{
  "num_hidden_layers": 15,
  "hidden_size": 64,
  "num_attention_heads": 1,
  "num_key_value_heads": 1,
  "head_dim": 64,
  "intermediate_size": 192,
  "vocab_size": 2048,
  "hidden_act": "swiglu",
  "norm": "rmsnorm",
  "norm_place": "pre",
  "norm_eps": 1e-06,
  "positions": "learned+rope",
  "rope_theta": 100000.0,
  "rope_fraction": 0.75,
  "qk_norm": false,
  "attn_scale": 0.125,
  "bias": "qkv",
  "tie_word_embeddings": true,
  "parallel_block": false,
  "init": "uniform",
  "init_std_qkv": 0.0561,
  "init_std_o": 0.0561,
  "init_std_up": 0.0561,
  "init_std_down": 0.0,
  "init_mimetic": 0.7,
  "optimizer": "soap_variant",
  "learning_rate": 0.00546,
  "lr_mult_up": 1.18,
  "beta1": 0.95,
  "beta2": 0.95,
  "lr_head": 0.0148,
  "max_grad_norm": 0.5,
  "warmup_steps": 200,
  "schedule": "wsd",
  "decay_fraction": 0.809,
  "decay_shape": "linear",
  "final_lr_fraction": 0.0,
  "batch_tokens": 32768,
  "max_seq_len": 1024,
  "doc_mask": true,
  "train_tokens": 121600000,
  "max_steps": 3711,
  "dataset": "wikipedia_en"
}
Each number is 128 + 32 x the weight over its row's rms, rounded and kept within 0 to 255. Layers, rows and columns count from 0. The size above them is the row's rms in percent of the matrix's.

# layer 9 MLP up, 192x64, rms 0.228, rows 130-146, columns 0-63
size [ 92  92 101 102 102 103  96  88 101 106 108  97 109 107 105 103  82]
[[ 59 110  78 105 109 165  50  74 184 169 106 111 108 125 147  99 101 157 137  99 105 112 115 135 131 132 133 119  94 128 108 152 121 140 116 112 157 143  53 101 200  90 122  58 164 122 110 123  94 128 132 115 146 115  66 160 166 165 132  96 116 133  86 140]
 [116 120 112 124  85 126 157 149 148  96 157  73 150 144 174  82  98 119 106 126 146 176 152 120 147 166 143 135 120  84 120 100  53 135 135 161  71 104 133  85 111  58 109  99 105 137 171 138 198  93 199 127 100 146 142 112  83 130 170  82 165 137 107 117]
 [181 116 150 103 147 178 116 158 121 137 114 102 111 162 115 157 124  83 145 107 115 126 118 118 104 110 169 133 141 149 170 109 114 135 128 134  73  99 184 108 160 129 240  94  78 148 102 143  87 145 139  41 101 128 112 151 184 102 100 141  74 110 121 139]
 [214 122  80  86 163 111 110  96 163 112 137  97 109 149 145 122 188  90  78 194 113 135 137 180 173 118 150 170 122 152 125  97 157 166 140 154 184  98 101 111 167 137 113 110  95 132 162 152 100 110 156 152 167  90 124 115 103 132 118 179 126 137  96  70]
 [171 166 141 123 110 101 153 119 186  93 133 150 180 136 116 161  71 102 120 151 163  90 134 142 155 110 170 107 119  81 170 113 105 129 132 179 119  94 100 139 170 100 220  78  96 144 145 157 160 105 153 114 128 114 134 100 137 166 128 130  78 103 194  79]
 [148 105 147  74 110 113 110 131 145 116 171 186  98 101 138 130 197 201 138 155 140  95 125  82 141  93 183  96  97 132  97 113 117  95 140  99 148 110  75 179 125 188 114 100  94 120 148 159 157 118 172 137 107 129 124 161 101  57 137  59 144 136 140 129]
 [114 156 150  96 171 103 133 159 154 114 126  81 113  74 155 119  88 134 161  96  90  51 162 124 110 104 118 123 128 112  69 142 128 206 169 160 163 176 131 143 109 156  82 121 120 135  72 148 153 157 183 132 163 153  91 182 127 137 139 123  77 156 163 107]
 [ 74  57  66  69  96 100  75 119 129 149 173 150 110 116 157 134 108 169 105 185 104 118 109 130 139 127 129 129 149 136 102 147 162 178 120 168 147 162 172  84 114 181  90 120 159 176 167  79 118 113 133 122  99 132 149 150 164  70 109 121  98 163 118 101]
 [129 133 127 137 159 162 104  96  95 183  97 101 111 153 111 131 148 133 143  46  86 155 114 161 138 162 174 185 122 132  69 141 140 193  86  70 164  79  99 148 128 123 188 155 106 148  90  99 113 124 201 108 100 119 120 129 120  87 154 147 154 139 152 147]
 [133 137 124 216 114  92 100 156  98 157 127 122 132 109 141 124 139 126  50 166  67 163 142  71 184 144 119 133 101  98 156 157  78 139 126 165 134 155 103 149 138 105 120 133  41 124 124  96  84 112 104 163 119  98 148 150 169 174 172 120 130  89 154 146]
 [ 85 152 136 172 145 112 153 124  81  76 118 107  72  78 116 162 160 120  82 120 144 117 127 155 125 110  90 140 198 112  87 152 117 162 109 133  88 171 166  69 127 153 137 182 137 100 106 121 140 127 141 150 147  64 168 133 142 187 133 171 118 132 187 181]
 [ 99 101 119 198 145 126 109 138 143 111 147  89 140 158  89  65 164 159 131 133 119 109 189 156 145 135 124 111 145 183 151 131 116 141 172 145 129  61 129 160  74 127 114 113  76  98 103  74 142 140  29 163  81 137 100 139 143 105 146 145 147  90 101 156]
 [132 178 116 101 102 143 124 127  51 132 145 111 170 113 137 164 174 167 151  94 150 159 128 141 101 150  99 150 134 166  73 133 112 182 169 143  94 140  70 150 157 163  81 110 167 118 129 136 115 112  91  86  80 109 187  77  82 148 168 155 126  97  80 151]
 [176 127 170 101 146  78 195 128 195 125 130 117  65 111 125 149 115  79 105 165  90  76 127 104 121 142 137  97  54 123 137 149  94 105  98 156 112 189  60 154  94 142  89 130 121 140  95 119 166 132 124 106  87 101 144 125 123 124 100 137 117 110  81  77]
 [145 162 138 144 111 136 182  97 149 133 119 119  63  94 135 127  90 128 116 108 117 194 204 156 169 131  94 114 170 101  87 136 139  88 204 179 137 121 121 126 157 171 138 167 164 138 140 157 171 141 161  97 116 101 157 163  98  74 116 144  87 138  83 163]
 [159 130 124  60 170 124  76  88  77 114 173 142 202 117 136 128 142 108 180 199 137 156 166 128 123 106 182  62 153 109 103 109  72 136 150 107 180 120 115 146  93 167 130  83 127 113 102  96 126 149 164 148  83 149 125 136 161 148 111 151 160 119 133 101]
 [186 147 135  83  80  96  88  97 128 142 123 139 106 140 110 122  92 129 125  80 186 176 163 133 128 163 110 169 181 117 122 139  55 165 164 120 100 132 118 140 194 182 108  83  58  93 114 149 149 141  84 146  92 127 127 128 159 137 160 171 158 153 139 154]]
# layer 9 MLP down (transposed), 192x64, rms 0.178, rows 130-145, columns 0-63
size [ 94  92  92  95 110 104 100  94 102 104 107  98 111 107 105 102]
[[ 85 129  98  82 163 156 187 115  73 111 138 105 154 155 140 168 170 142 113 127  96 179 162 120 118 111 124  68 138  91 135 128 114  76 108 126 164  79 100  90 102 129 140 105 168 104 178  77  82 143 144 120  99 142 190 132  70 115 167 171 150 113 121  79]
 [102 140 140 179 127 144 125 118  94 149 111  76  83 112 171  77 164 150 140  73 137 123 192 120 136 185 111 113 137  99  99 140 176 125 103 169 121 171 129  43 151 116 131 150 118  86  85 110 131 142 160 207 138 143 155 122  73 105  73 142 120 141  97 131]
 [ 82  93 126 101 132 129 100 118 183 169 158 129  68 154 147 109 136 112 121 127 122  54 151 132 116 123 150 128 122 145 173 110 125  86 113 139 159 109  71 187 112 157  93  72  83 166 172  82 138 134 110 111  67 155  89 150 207 134 115 154 129 154  93 156]
 [175  82 150 148 121 122 120 137 145 149 160 150 125 177 192 110 130 135 158 109 125 111  97 111 173  81 131  86  82 121 141 152  41 139 183 208 110 161 115 178 178 100 117 178 113 135  80 124 172 121 114 100 109 113 173  93 139 120 157 122 143  93 148 138]
 [ 66 166 173 135 122 180 103 195 125 100 161  75 140 149 174  94  90 123  68 133 160 134 179 163 197 133 136 116  72 133 133 134 159 139 119 148  98  97 146 131  96 156 173  94  81 128 134 134 124 101 120  88  98 151  73 149 138 101 169 150 139 107 100  98]
 [192 124 129 127 140 183  63  95 122 122 202  97 164  67 109 148 175 151 158 140 142 136 156 100 173  92 124 137  91 130 164  91 117 112 141 130 124 122 147  76 100 106 169 165 119 157 171 155 140  66 133 142 107 129 148  97 119 104 135 129 166  63  82 166]
 [104 115  71 114 111 144  79  88 130 101 165 161 166 177 126 209 141 174  99  72 132 189  96 175 147  83 102  86 128  96  97 162  89 113 141 113 117 117 119  87  99  86 143 103  69  79 117  87 123 101 144  97 112 114 117 147 131 132  89 114 147 120 151  95]
 [160 137 127 114 181  61 115 194  58  98 160  86 143  81 108 154  98 151 127  99  90 162 113 145  59 125 203 141 107 182 120 185 135 135 157 137 132 156  74 150 137 123 119 125 157 125 152  87  92 141 135 104 167 109 118 146  99 163  93 143 153 152 147 119]
 [103  80 109 115 126 128 105 124 113 120 133 119 189 121 146 167 112 189 154 115 182  90  45  65 116 139 167 159  69 156  91 140 110 170 143 141 108  90 101 139 118 141  71 100 172 130 169 120 136  56 163 160 149 117 163 137 143 133 147 102 127 133 177 154]
 [168 129 133  86 133 135  66 110  87 131 109 122  78 141  89 106 101 155 128 210 128 151 151 130  61 154 200  98 201 147 113 137 124 160 127 118 103 161 126 118 105 159  79 156  86 130 175 128 138 138 152 163 175  77 126 161 127 118  75 111 128 101 159 113]
 [ 95  94 133  98 117 132 123 172 111  79 104 174 224 145 167  83 126  65  96 141 165 126 118 148 129  86  93 127 119 194 148 135 134 135  84 133 143 125 178 143 155 132 116  81 133 102  91 133 113  92 159 168  64 138 148  68 157 152 119 124 166  97 113 139]
 [186 187 152 119 126 121 111 140 108 107 147 127 151 128 177 140 146 101 133 132 126 212  75 182 158 117 117  90 137  98 148 145 130 108 104  72  89 178 113 148 213 162 137 124 147 180 116  77 116  88 114  98 152 151 144 138 143 144  87 145 165  86 154 169]
 [172 141 141  65 158 158 106  86 132 113 102 203 142  94 139 149 115 158 118 154 163 172 130 133 121 166 148 166 167 139 142 145  58  86 149 133 192 111 130 148 104 157 148 137 194  99 137 168 134 143 147 131 120 175 149 128 222 139 115 124 148  88  95 124]
 [165 145 125 132 105 176 155 156  69  98 179 166 110 101 131 140 141 106 106 119 128 105 177 118 173 145 143 154 119 109 130 136 144 139 142 159 102 158  92  92 175 133 167 143 123 160 165  72 141  94  99 143 113 171 146 255 128 112 134 165 120 143  98  87]
 [110 145 129 149 142 192 133 122 173 101 126 123  92  61 148 151 161  78 106 132 116 122  75 148 124  85  72  94 139 109 149 127 102 158 167 141  67 195 194 149 114 154 134 151 115  61 112 108 128 101 157  95 161 180 136 160 104 162 120 133 146  84 157 108]
 [116 118 151 118 104 196 106 132 124  55 174 141 176  84 134  83 166 106 114 116 175 120  50 103 141 137  90 101 164 124 113 170  85 152 120 143 108 153 127 192 113 135 134 134 158 110 114  97 129  54 163 190 122 156 124  92 124 103 143 158 141 143  85  99]]
# layer 9 MLP gate, 192x64, rms 0.232, rows 131-146, columns 0-63
size [103  97  98 111  97 104 104 110 101 106  90  98  97 104 101  93]
[[158 171 140 100  87  89 146  93  90 139 135 125 128 124  91 159 106 172 109 128 146  69 146 199 105 153  92 156  81  94 133 168 136 105 106 196 125 139 155 158 121 117 136  76 137 148 140 191 147 148 127 142 117 109 122  94  73 187 150 156  81 102 187  92]
 [150 142 192 140  84 158 114 151 123 166  65 149 131 161 109 136 103 141 171  73 110 128 144 104  83  96 126 131 140 159 131 130 213 163  97 116 137  85 142 112  90 115 120 124 155 121  80 138 117 232 124 118 103 106 155 122 135 130 114 169 106  67  88 163]
 [151  78 112 108 118 109 163  95 144 155 136 109 105 167 174 135 106  96 150  99 123 104 121 104  96 139  78 104  86  92  74 166 183 102 123 136  99 118 122  79 135 150 117 244 107 106 170 156  84 122 113  97 124  96 149  79 106 122 155  86 111 119 125  76]
 [148 120 102 116 161  75 147  76 116 158  92 162 148 112 159 119 103  88 113 124 158  86  78 187 192 133 138 191 129  77 113 149 113 119 117  63  84 107 192 100 138 109  96 129 126  97 175 160 118 108 185  99  96 137  99 154 122 160 119 166 161 141 122 153]
 [189 163 108  89 110 131 151 170 136 112  82 127 152  78 140 135 169 125  90 120 107 107 118 138 109 135 117 150 119 111 180 150 107 131 135 144 114  91 120 108  90  52 147 105 186 147 174 176 130  86 100 136 185 185  81 154 137 152  34 136 128 107 150 116]
 [146 130 169 170 173 129 114 153 140 112  96  72 115 135 171  99  88 124 170 168 138 122 108 129 132  67  86 128 160  67 134 139  96 171 144 112 139 121 135 183 116 103 150 128 164 152 199 147 124 157 129 130 168  73 126 110  80 122 216 130 124  85  97 167]
 [195 230 117 112 156  62 126 162 109 167 200  91 129 134  90 137 146 137 147 118 156 103 127 159  84 109 181  96 120 181 117 137 164 142 153 113 194 135 154 137 116 104 119 160  68 122 107 123 106 143 115 125 135 166 132 134 130 103  66 136 121 107 123 153]
 [140  95 159 141  95 116 172 200 114 120 149 102 122 108 154 129 106  66 126 100 160 159  92 139 134 185 132 109 142 174 152 101 121  92  41 125 111  91 141 207 107  80 167 129  90 116 135 127 126  81 102 105  59 126  88 155 103 120 102 141 118 149 122 161]
 [128 127 104  91 184 165 123 149 115 160  68 122 145 140 115 136 162 118  97  79 121 156  48 124 101  93 156 100 145  96 118 160  49 127 136 165 186 178 122 156 124 129  88 121 118 167 169 114  84 106 137  54  89 130  94 172 127 118 125 144 142 159 103 158]
 [163 124  99  81  87 120 111  98  79  95 166 149 152  54  97 141 101  87 133 132  69  98 122 130 167 119 169 133 134 123 167 154 146 166 120 119 110 127  69 127 184 135 137 113 183 136 162  69 103 175 153  98 148 128  80 104  83 102 143 195 146 140 101 142]
 [140 139 183 120 171 128 141  99 122 152 140 104  80 150 118 152 166  67  65 103 137 172 108 108 130 132 112 154 103 163  87 130 146 103  98  58 104 195 165 147 169 150 107 131 152 139 173  92  87 143 157 164 135 173 107 121 151 187  88 181 138 134  89  99]
 [175 115 210 130  81 132 163  89 102  90 109 125 104 161 139 113 137 135 176  77 185 121 101 189 128 131 105 104 157  77 123 139 127 122 132 135 114 171 124 112 130 120  78 169  67 167 135 142  77 147  95 115 156 170  93 141  95 128 173  92 123  78 125 172]
 [ 80 150 135  64 123 157 119 171 146  69 201 137 130 137 126  90 120 151 144 143 112 145 140 177 113 126 117 168 123 122  96 158  80 121 106  95  83 142 147  83 119  77 126 104 184 100 139  92 138 105 210 126 146  61 117 106  67 141 102 155 140 125 150 159]
 [173  77 121  99 110  49 110 179  84 138  97 111 102 133 165 168  17 105  80 120 125 107 114 144 124 146 156 162 139 184 133 157 134 144 107 139 169  74 111 129 113 134 101  86 121 111 107 137  90 148 156 106 108 115 132  83 124  82  69 111 127 135 117 134]
 [181 100 131 185 176 142  82 113  91  83 135 159 145 150 118  68 115 128 134 162 132 135  83 123 109 138 181  80 174  87 100 118 121 180 158 179  95  62 120  70 115  83 120 137  95  79 114 110  91 118 154 186 145 158 120 159 135 104 134 138 159 115 129 133]
 [ 77 156 152  91 145 120  92 161 115 130 177 189 108 135 111 133 134 102 123 144  81 164  94 130 102  90 115 157  85 153 109  87  84 121  99 179 136 141 154 188 146 136 131 174 181 110 167 207 104 130 150 165 160  91 162  88 139 149  91 136 147 179 113 157]]